config.toml
n_kv_head = 2
head_dim = 64
activation = "geglu"
norm = "layernorm"
rope_base = 10000.0
attn_scale = 0.125
parallel_block = false
init = "normal"
init_std_o = 0.0
init_std_up = 0.0395
optimizer = "muon"
lr_head = 0.00481
warmup_steps = 200
final_lr_fraction = 0.0
dataset = "wikipedia_en"
Each number is 200 + 40 x the weight over its row's rms, rounded and kept within 0 to 999. Layers, rows and columns count from 0. The size before them is the row's rms in percent of the matrix's.

# gate: layer 3 MLP gate, 320x160, rms 0.168, rows 130-136, columns 0-159
# up: layer 3 MLP up, 320x160, rms 0.162, rows 130-136, columns 0-159
# down: layer 3 MLP down (transposed), 320x160, rms 0.0739, rows 130-135, columns 0-159
gate130,109,238,184,190,98,235,237,247,171,231,258,231,196,175,231,318,153,209,206,138,277,235,185,227,173,221,244,237,216,186,230,158,266,215,181,94,237,230,279,191,129,147,218,222,193,165,223,187,156,208,201,175,155,170,196,257,144,140,183,235,162,258,210,148,246,205,194,179,152,226,177,205,166,183,180,227,224,225,202,224,251,172,202,164,139,145,150,186,206,222,229,146,299,108,204,213,195,244,176,221,133,285,247,169,174,214,204,159,186,190,228,182,231,155,236,173,226,203,180,215,181,185,164,209,239,195,249,207,172,272,166,111,242,191,241,178,172,252,258,167,136,242,223,187,251,206,199,254,197,241,176,200,139,149,168,182,187,196,238,189,142
up130,102,188,299,212,286,225,137,119,270,176,223,195,169,256,174,166,119,198,171,149,127,208,174,212,236,179,206,202,205,266,233,236,162,179,160,199,221,179,257,244,191,271,220,232,235,250,226,198,259,177,264,143,190,288,213,208,203,234,213,181,219,184,232,174,192,188,164,203,257,180,203,158,184,219,173,224,159,164,190,273,199,234,247,165,182,208,212,190,120,224,234,152,253,228,216,166,168,215,192,214,162,153,271,230,131,245,224,237,180,193,148,181,181,200,187,230,220,171,259,230,166,101,211,231,210,208,194,74,180,207,241,204,151,229,221,181,186,222,217,145,153,190,188,236,206,285,189,163,190,187,169,164,101,249,211,273,185,160,204,204,275
down130,102,224,168,184,190,162,183,105,314,143,188,192,124,200,206,147,246,196,147,156,159,244,244,239,180,189,176,212,248,209,193,187,190,213,215,192,176,235,147,177,236,288,231,168,163,199,214,195,220,222,260,308,226,204,189,173,253,189,222,226,212,181,175,242,185,237,143,202,176,236,242,196,180,176,208,190,180,155,155,215,243,196,144,193,261,133,210,187,207,212,244,171,173,221,198,127,148,173,186,133,157,130,163,208,273,238,228,191,179,250,186,194,146,261,233,223,178,126,178,229,167,210,121,222,261,252,177,211,173,141,212,279,208,239,259,201,232,209,264,180,272,186,160,263,162,162,226,269,174,195,203,192,253,187,171,135,228,159,148,273,250
gate131,071,178,227,237,166,234,200,159,222,217,150,229,243,233,218,138,149,178,237,285,202,180,201,196,151,174,220,208,188,291,199,178,163,232,168,238,163,210,134,184,201,192,251,211,209,203,207,198,173,149,156,263,281,157,248,214,184,174,68,154,228,203,234,209,199,229,320,229,252,178,225,208,257,146,208,221,256,235,210,184,171,143,197,278,189,243,117,123,188,133,165,234,218,191,221,197,205,200,186,152,173,260,190,188,190,198,123,188,148,183,214,177,154,233,146,184,147,240,248,196,208,217,180,161,153,156,150,234,207,129,240,197,220,194,166,170,144,191,226,182,185,188,222,187,275,162,206,249,246,182,242,172,234,164,217,192,158,215,144,322,228
up131,077,214,152,217,231,211,213,187,225,206,237,168,241,176,121,220,195,204,197,162,212,129,184,206,194,161,203,158,294,174,155,238,254,178,225,184,258,235,206,136,222,222,199,226,227,265,190,210,246,220,217,124,69,218,173,205,117,120,334,269,104,172,157,243,187,201,148,152,172,211,169,239,204,220,202,222,180,131,267,267,197,242,182,202,204,166,188,206,216,190,173,176,207,203,274,200,224,209,210,219,211,235,269,225,218,191,232,227,229,134,178,224,214,198,255,163,236,227,190,229,194,269,171,237,223,230,258,187,203,218,223,131,183,222,216,231,242,131,99,200,188,225,171,222,140,226,189,188,136,225,173,218,217,184,159,186,187,220,260,123,167
down131,075,272,200,228,256,223,264,217,243,247,260,240,172,235,220,190,137,171,236,189,163,263,142,155,165,211,204,196,199,231,183,131,128,198,223,197,134,239,141,254,145,141,168,264,259,196,245,210,154,240,184,247,204,232,172,139,183,219,195,191,212,188,265,155,164,229,220,239,172,262,189,172,171,211,228,265,261,233,149,252,212,187,232,195,231,169,149,179,165,264,217,244,180,213,209,238,176,195,184,198,233,108,135,186,231,164,192,232,156,208,198,214,202,235,185,133,131,143,192,203,268,114,259,187,150,95,171,154,121,254,158,130,235,166,186,209,245,264,185,173,221,186,207,233,181,206,214,227,152,253,176,194,237,204,270,196,221,208,247,209,189
gate132,096,236,198,189,233,237,198,228,192,204,190,193,176,212,186,222,186,206,166,176,284,192,197,146,210,201,257,197,209,148,197,309,214,243,130,225,133,222,206,191,230,210,140,207,200,254,186,285,192,166,160,188,239,267,169,216,200,153,242,194,244,216,147,149,217,134,179,261,139,134,227,201,180,247,239,251,228,273,233,172,220,252,154,192,302,140,167,231,180,241,184,228,210,214,274,174,207,185,130,175,257,219,247,193,178,230,216,122,202,213,181,197,182,263,166,183,184,209,147,172,184,219,254,212,173,166,223,183,205,163,202,158,218,225,184,194,219,203,178,219,244,151,209,140,215,162,149,156,154,141,167,151,213,130,203,212,165,149,147,288,350
up132,092,209,224,178,198,196,110,203,234,210,277,230,213,213,190,230,232,207,207,199,204,225,223,174,159,212,247,190,128,171,152,199,186,188,108,216,220,204,256,212,316,230,159,172,218,206,267,174,173,234,268,242,213,133,206,115,221,210,235,130,191,203,184,268,187,204,123,197,158,194,155,180,211,238,232,163,167,123,222,231,229,186,220,190,199,123,203,222,167,186,178,141,249,158,149,173,201,248,224,170,196,186,159,181,243,121,203,214,183,265,303,150,125,230,195,246,186,250,202,198,202,231,151,170,209,194,200,249,142,309,151,150,205,257,153,171,189,265,206,191,241,242,282,191,153,209,142,200,240,194,168,213,138,224,145,240,193,208,226,241,208
down132,096,171,264,243,122,138,251,282,179,294,150,259,180,239,196,172,151,200,194,187,208,185,240,210,202,205,205,212,169,158,215,175,209,246,248,207,204,198,173,177,181,258,240,140,155,126,184,226,180,186,138,156,229,170,200,171,201,172,196,194,179,137,267,189,217,180,147,230,188,252,131,205,227,205,230,231,226,205,233,186,196,228,193,255,205,271,229,175,248,198,274,136,248,164,259,281,200,161,203,219,170,215,156,215,168,230,288,192,195,201,210,275,99,180,235,144,135,159,107,255,204,178,175,106,189,220,198,135,221,174,179,222,226,191,181,243,199,182,190,259,238,169,178,205,176,215,297,187,221,155,235,219,162,226,144,266,194,199,228,191,131
gate133,094,300,208,208,158,210,115,188,219,235,193,228,156,141,162,197,258,178,190,179,209,181,203,162,188,132,196,181,232,211,244,276,235,207,233,253,216,157,221,221,222,212,260,145,182,157,226,210,246,208,189,268,223,210,226,288,164,158,191,171,216,132,203,140,208,190,230,236,184,104,225,185,188,156,202,191,220,304,198,192,217,213,228,260,164,266,182,199,209,219,251,169,180,219,167,174,163,184,211,207,221,248,175,240,221,212,125,144,221,208,221,205,190,167,218,200,179,195,100,119,203,175,215,189,199,132,202,191,141,232,243,117,166,148,160,237,185,126,202,214,171,263,211,221,195,175,286,240,149,191,175,181,206,259,190,250,177,278,255,197,324
up133,114,180,205,205,183,191,244,181,197,183,176,210,177,257,187,150,168,219,165,180,247,226,204,228,217,197,201,178,257,168,198,169,153,130,281,179,260,201,184,156,243,213,182,180,264,238,190,157,221,183,253,207,160,198,190,154,239,200,192,260,144,174,210,203,153,180,186,174,282,237,165,237,229,208,194,256,171,132,244,215,230,164,208,150,197,226,230,191,134,106,187,236,200,245,165,227,223,191,187,194,175,155,200,225,246,212,256,318,157,136,207,137,169,234,170,199,299,112,247,223,241,240,183,110,95,192,222,264,228,248,125,181,295,217,288,166,236,224,254,195,147,225,181,202,229,169,153,214,186,226,210,255,148,142,173,192,184,192,187,194,194
down133,101,264,265,198,253,274,183,138,177,256,281,176,213,203,276,194,255,162,124,135,206,132,164,250,175,180,194,200,182,167,148,268,186,217,207,250,235,145,205,216,110,159,119,185,142,196,224,201,219,213,188,194,170,210,232,199,190,152,275,257,134,136,201,159,230,233,172,198,171,160,195,214,246,223,170,213,240,225,130,149,214,217,173,217,178,78,238,228,213,241,167,195,228,196,165,226,193,111,171,163,176,273,274,210,217,201,198,186,206,272,246,192,205,170,273,232,182,182,203,204,217,189,189,200,201,175,189,122,246,263,181,237,167,237,204,258,183,166,186,203,248,258,212,260,214,211,166,174,120,228,224,236,237,167,191,233,213,206,205,129,202
gate134,090,168,265,176,250,191,184,293,221,213,189,246,193,167,208,208,249,209,214,246,228,296,170,141,230,206,172,181,141,156,189,99,218,151,165,196,268,123,152,211,141,192,202,184,191,220,218,191,202,169,215,151,193,180,181,234,223,282,221,166,156,202,142,188,189,262,185,179,255,181,230,231,219,197,185,211,156,213,155,250,208,202,232,228,222,193,238,234,250,220,111,132,175,189,160,183,145,219,204,220,179,196,190,107,171,186,184,199,237,195,251,250,196,222,256,164,157,300,246,200,161,146,280,282,196,164,216,155,201,227,173,156,205,184,265,227,239,165,187,154,198,200,159,141,222,198,245,173,312,156,145,262,264,229,220,173,206,264,196,192,238
up134,101,230,213,203,228,187,217,203,198,212,174,241,213,266,158,159,240,152,165,255,244,255,172,199,204,161,193,205,189,217,211,254,237,193,147,233,242,169,228,231,210,195,124,179,203,70,159,203,152,215,262,185,163,241,234,143,252,179,247,197,182,244,197,182,157,202,92,164,219,318,285,175,231,188,200,212,172,236,190,193,245,197,228,217,183,176,218,252,143,218,175,203,186,161,82,167,118,160,188,161,297,199,231,259,123,127,226,229,229,173,192,252,266,198,229,117,266,236,121,188,251,206,158,169,184,216,184,179,221,168,172,179,179,194,249,176,155,227,254,238,176,208,174,176,209,234,181,209,220,233,257,179,177,199,235,204,164,206,156,196,230
down134,095,168,224,182,177,186,195,210,179,135,217,211,156,233,219,167,205,207,143,195,159,237,186,218,267,159,281,167,181,185,200,201,185,239,254,168,156,210,204,187,220,247,241,178,238,236,255,258,233,214,199,144,139,209,194,139,128,174,172,198,208,129,268,210,228,222,173,244,192,166,203,245,179,176,187,243,222,159,223,137,159,221,227,236,180,235,193,175,208,195,157,229,225,209,253,163,208,221,228,243,220,148,265,168,154,238,102,220,217,267,114,234,178,270,200,165,137,182,160,213,212,281,94,194,246,198,103,177,273,172,173,173,204,208,271,194,179,156,227,153,226,157,237,186,221,246,286,219,120,257,198,184,227,213,154,204,296,220,246,190,149
gate135,095,189,209,129,167,174,206,250,198,246,169,264,124,261,203,239,233,197,207,194,265,261,153,125,177,147,201,154,218,239,190,151,295,186,194,106,214,230,184,242,193,231,240,229,119,275,169,185,248,229,218,224,168,262,153,162,210,248,163,195,236,181,203,150,265,165,146,202,191,218,212,193,215,213,130,118,252,219,104,221,188,204,226,280,243,176,199,252,231,172,184,125,224,248,141,229,242,208,281,229,150,246,175,213,216,191,246,141,182,186,221,154,176,189,141,175,229,210,178,228,188,206,233,187,224,222,183,142,238,203,220,201,221,147,151,150,250,160,205,179,200,264,141,186,235,161,192,273,193,167,204,222,168,182,159,229,243,146,150,218,167
up135,091,175,211,170,179,235,235,180,136,218,216,214,175,167,176,241,249,271,200,181,223,221,217,250,200,103,222,244,120,214,189,163,202,177,220,225,207,240,176,211,217,176,241,227,192,158,286,254,268,149,223,302,217,240,185,198,204,203,177,226,182,128,225,207,229,173,136,142,216,169,236,101,224,162,198,161,245,180,221,126,229,132,219,201,159,168,194,201,207,205,258,260,181,209,230,219,269,222,164,141,203,142,177,265,174,164,85,236,202,192,192,169,214,206,162,169,179,184,199,196,221,131,197,220,189,238,201,99,245,120,258,162,225,208,248,232,241,179,176,209,279,186,163,189,178,131,254,242,190,255,213,116,159,225,163,207,161,169,219,234,185
down135,101,215,139,137,190,226,142,223,239,237,182,195,236,250,191,333,196,224,204,196,187,251,282,200,230,247,246,152,161,231,259,180,239,169,188,131,191,190,219,195,192,254,158,144,172,214,178,188,200,227,201,125,188,235,167,220,221,205,272,150,203,202,158,204,256,211,142,221,226,305,183,262,217,186,277,196,207,123,177,171,210,239,234,239,167,190,252,231,212,163,182,136,226,192,215,110,162,229,252,131,245,190,217,205,287,151,173,138,198,207,213,143,224,257,188,226,220,187,189,124,216,240,175,234,217,208,154,222,220,264,223,188,194,216,196,161,184,199,185,162,234,159,129,159,245,207,177,164,147,154,142,166,170,209,165,267,231,190,106,180,219
gate136,104,163,234,181,210,88,220,264,217,174,195,229,236,237,224,176,184,197,232,192,157,230,252,194,231,190,229,169,170,170,202,137,218,205,154,171,179,214,133,233,200,220,321,179,170,187,274,203,215,209,201,163,177,220,209,199,233,203,118,216,204,153,215,173,149,241,228,156,141,187,124,245,143,184,156,181,203,221,174,202,218,221,202,266,251,191,207,192,206,214,191,194,185,132,165,247,176,277,189,250,229,195,173,204,264,224,267,187,190,226,209,174,178,179,204,111,265,176,207,188,229,146,244,222,212,249,210,224,178,238,173,188,195,169,235,210,278,175,203,270,225,238,231,102,141,271,207,306,74,202,174,231,143,195,172,239,185,243,188,290,195
up136,103,177,216,201,207,200,263,182,300,262,271,256,169,213,208,171,183,229,249,164,165,225,174,177,164,193,175,209,223,164,163,217,147,179,212,151,192,177,207,124,211,233,161,173,278,196,217,222,242,140,223,177,231,221,203,174,193,101,223,221,69,138,215,190,186,229,203,229,208,151,156,228,229,247,189,159,143,176,194,195,161,230,222,47,266,170,177,255,186,194,250,252,281,237,239,198,238,258,167,187,184,143,233,141,158,163,213,211,198,208,210,252,258,156,171,235,171,212,198,232,188,209,242,164,179,141,223,177,194,281,233,269,240,222,162,209,157,272,200,197,232,198,163,142,208,250,176,171,178,236,207,192,189,236,167,225,195,198,150,254,146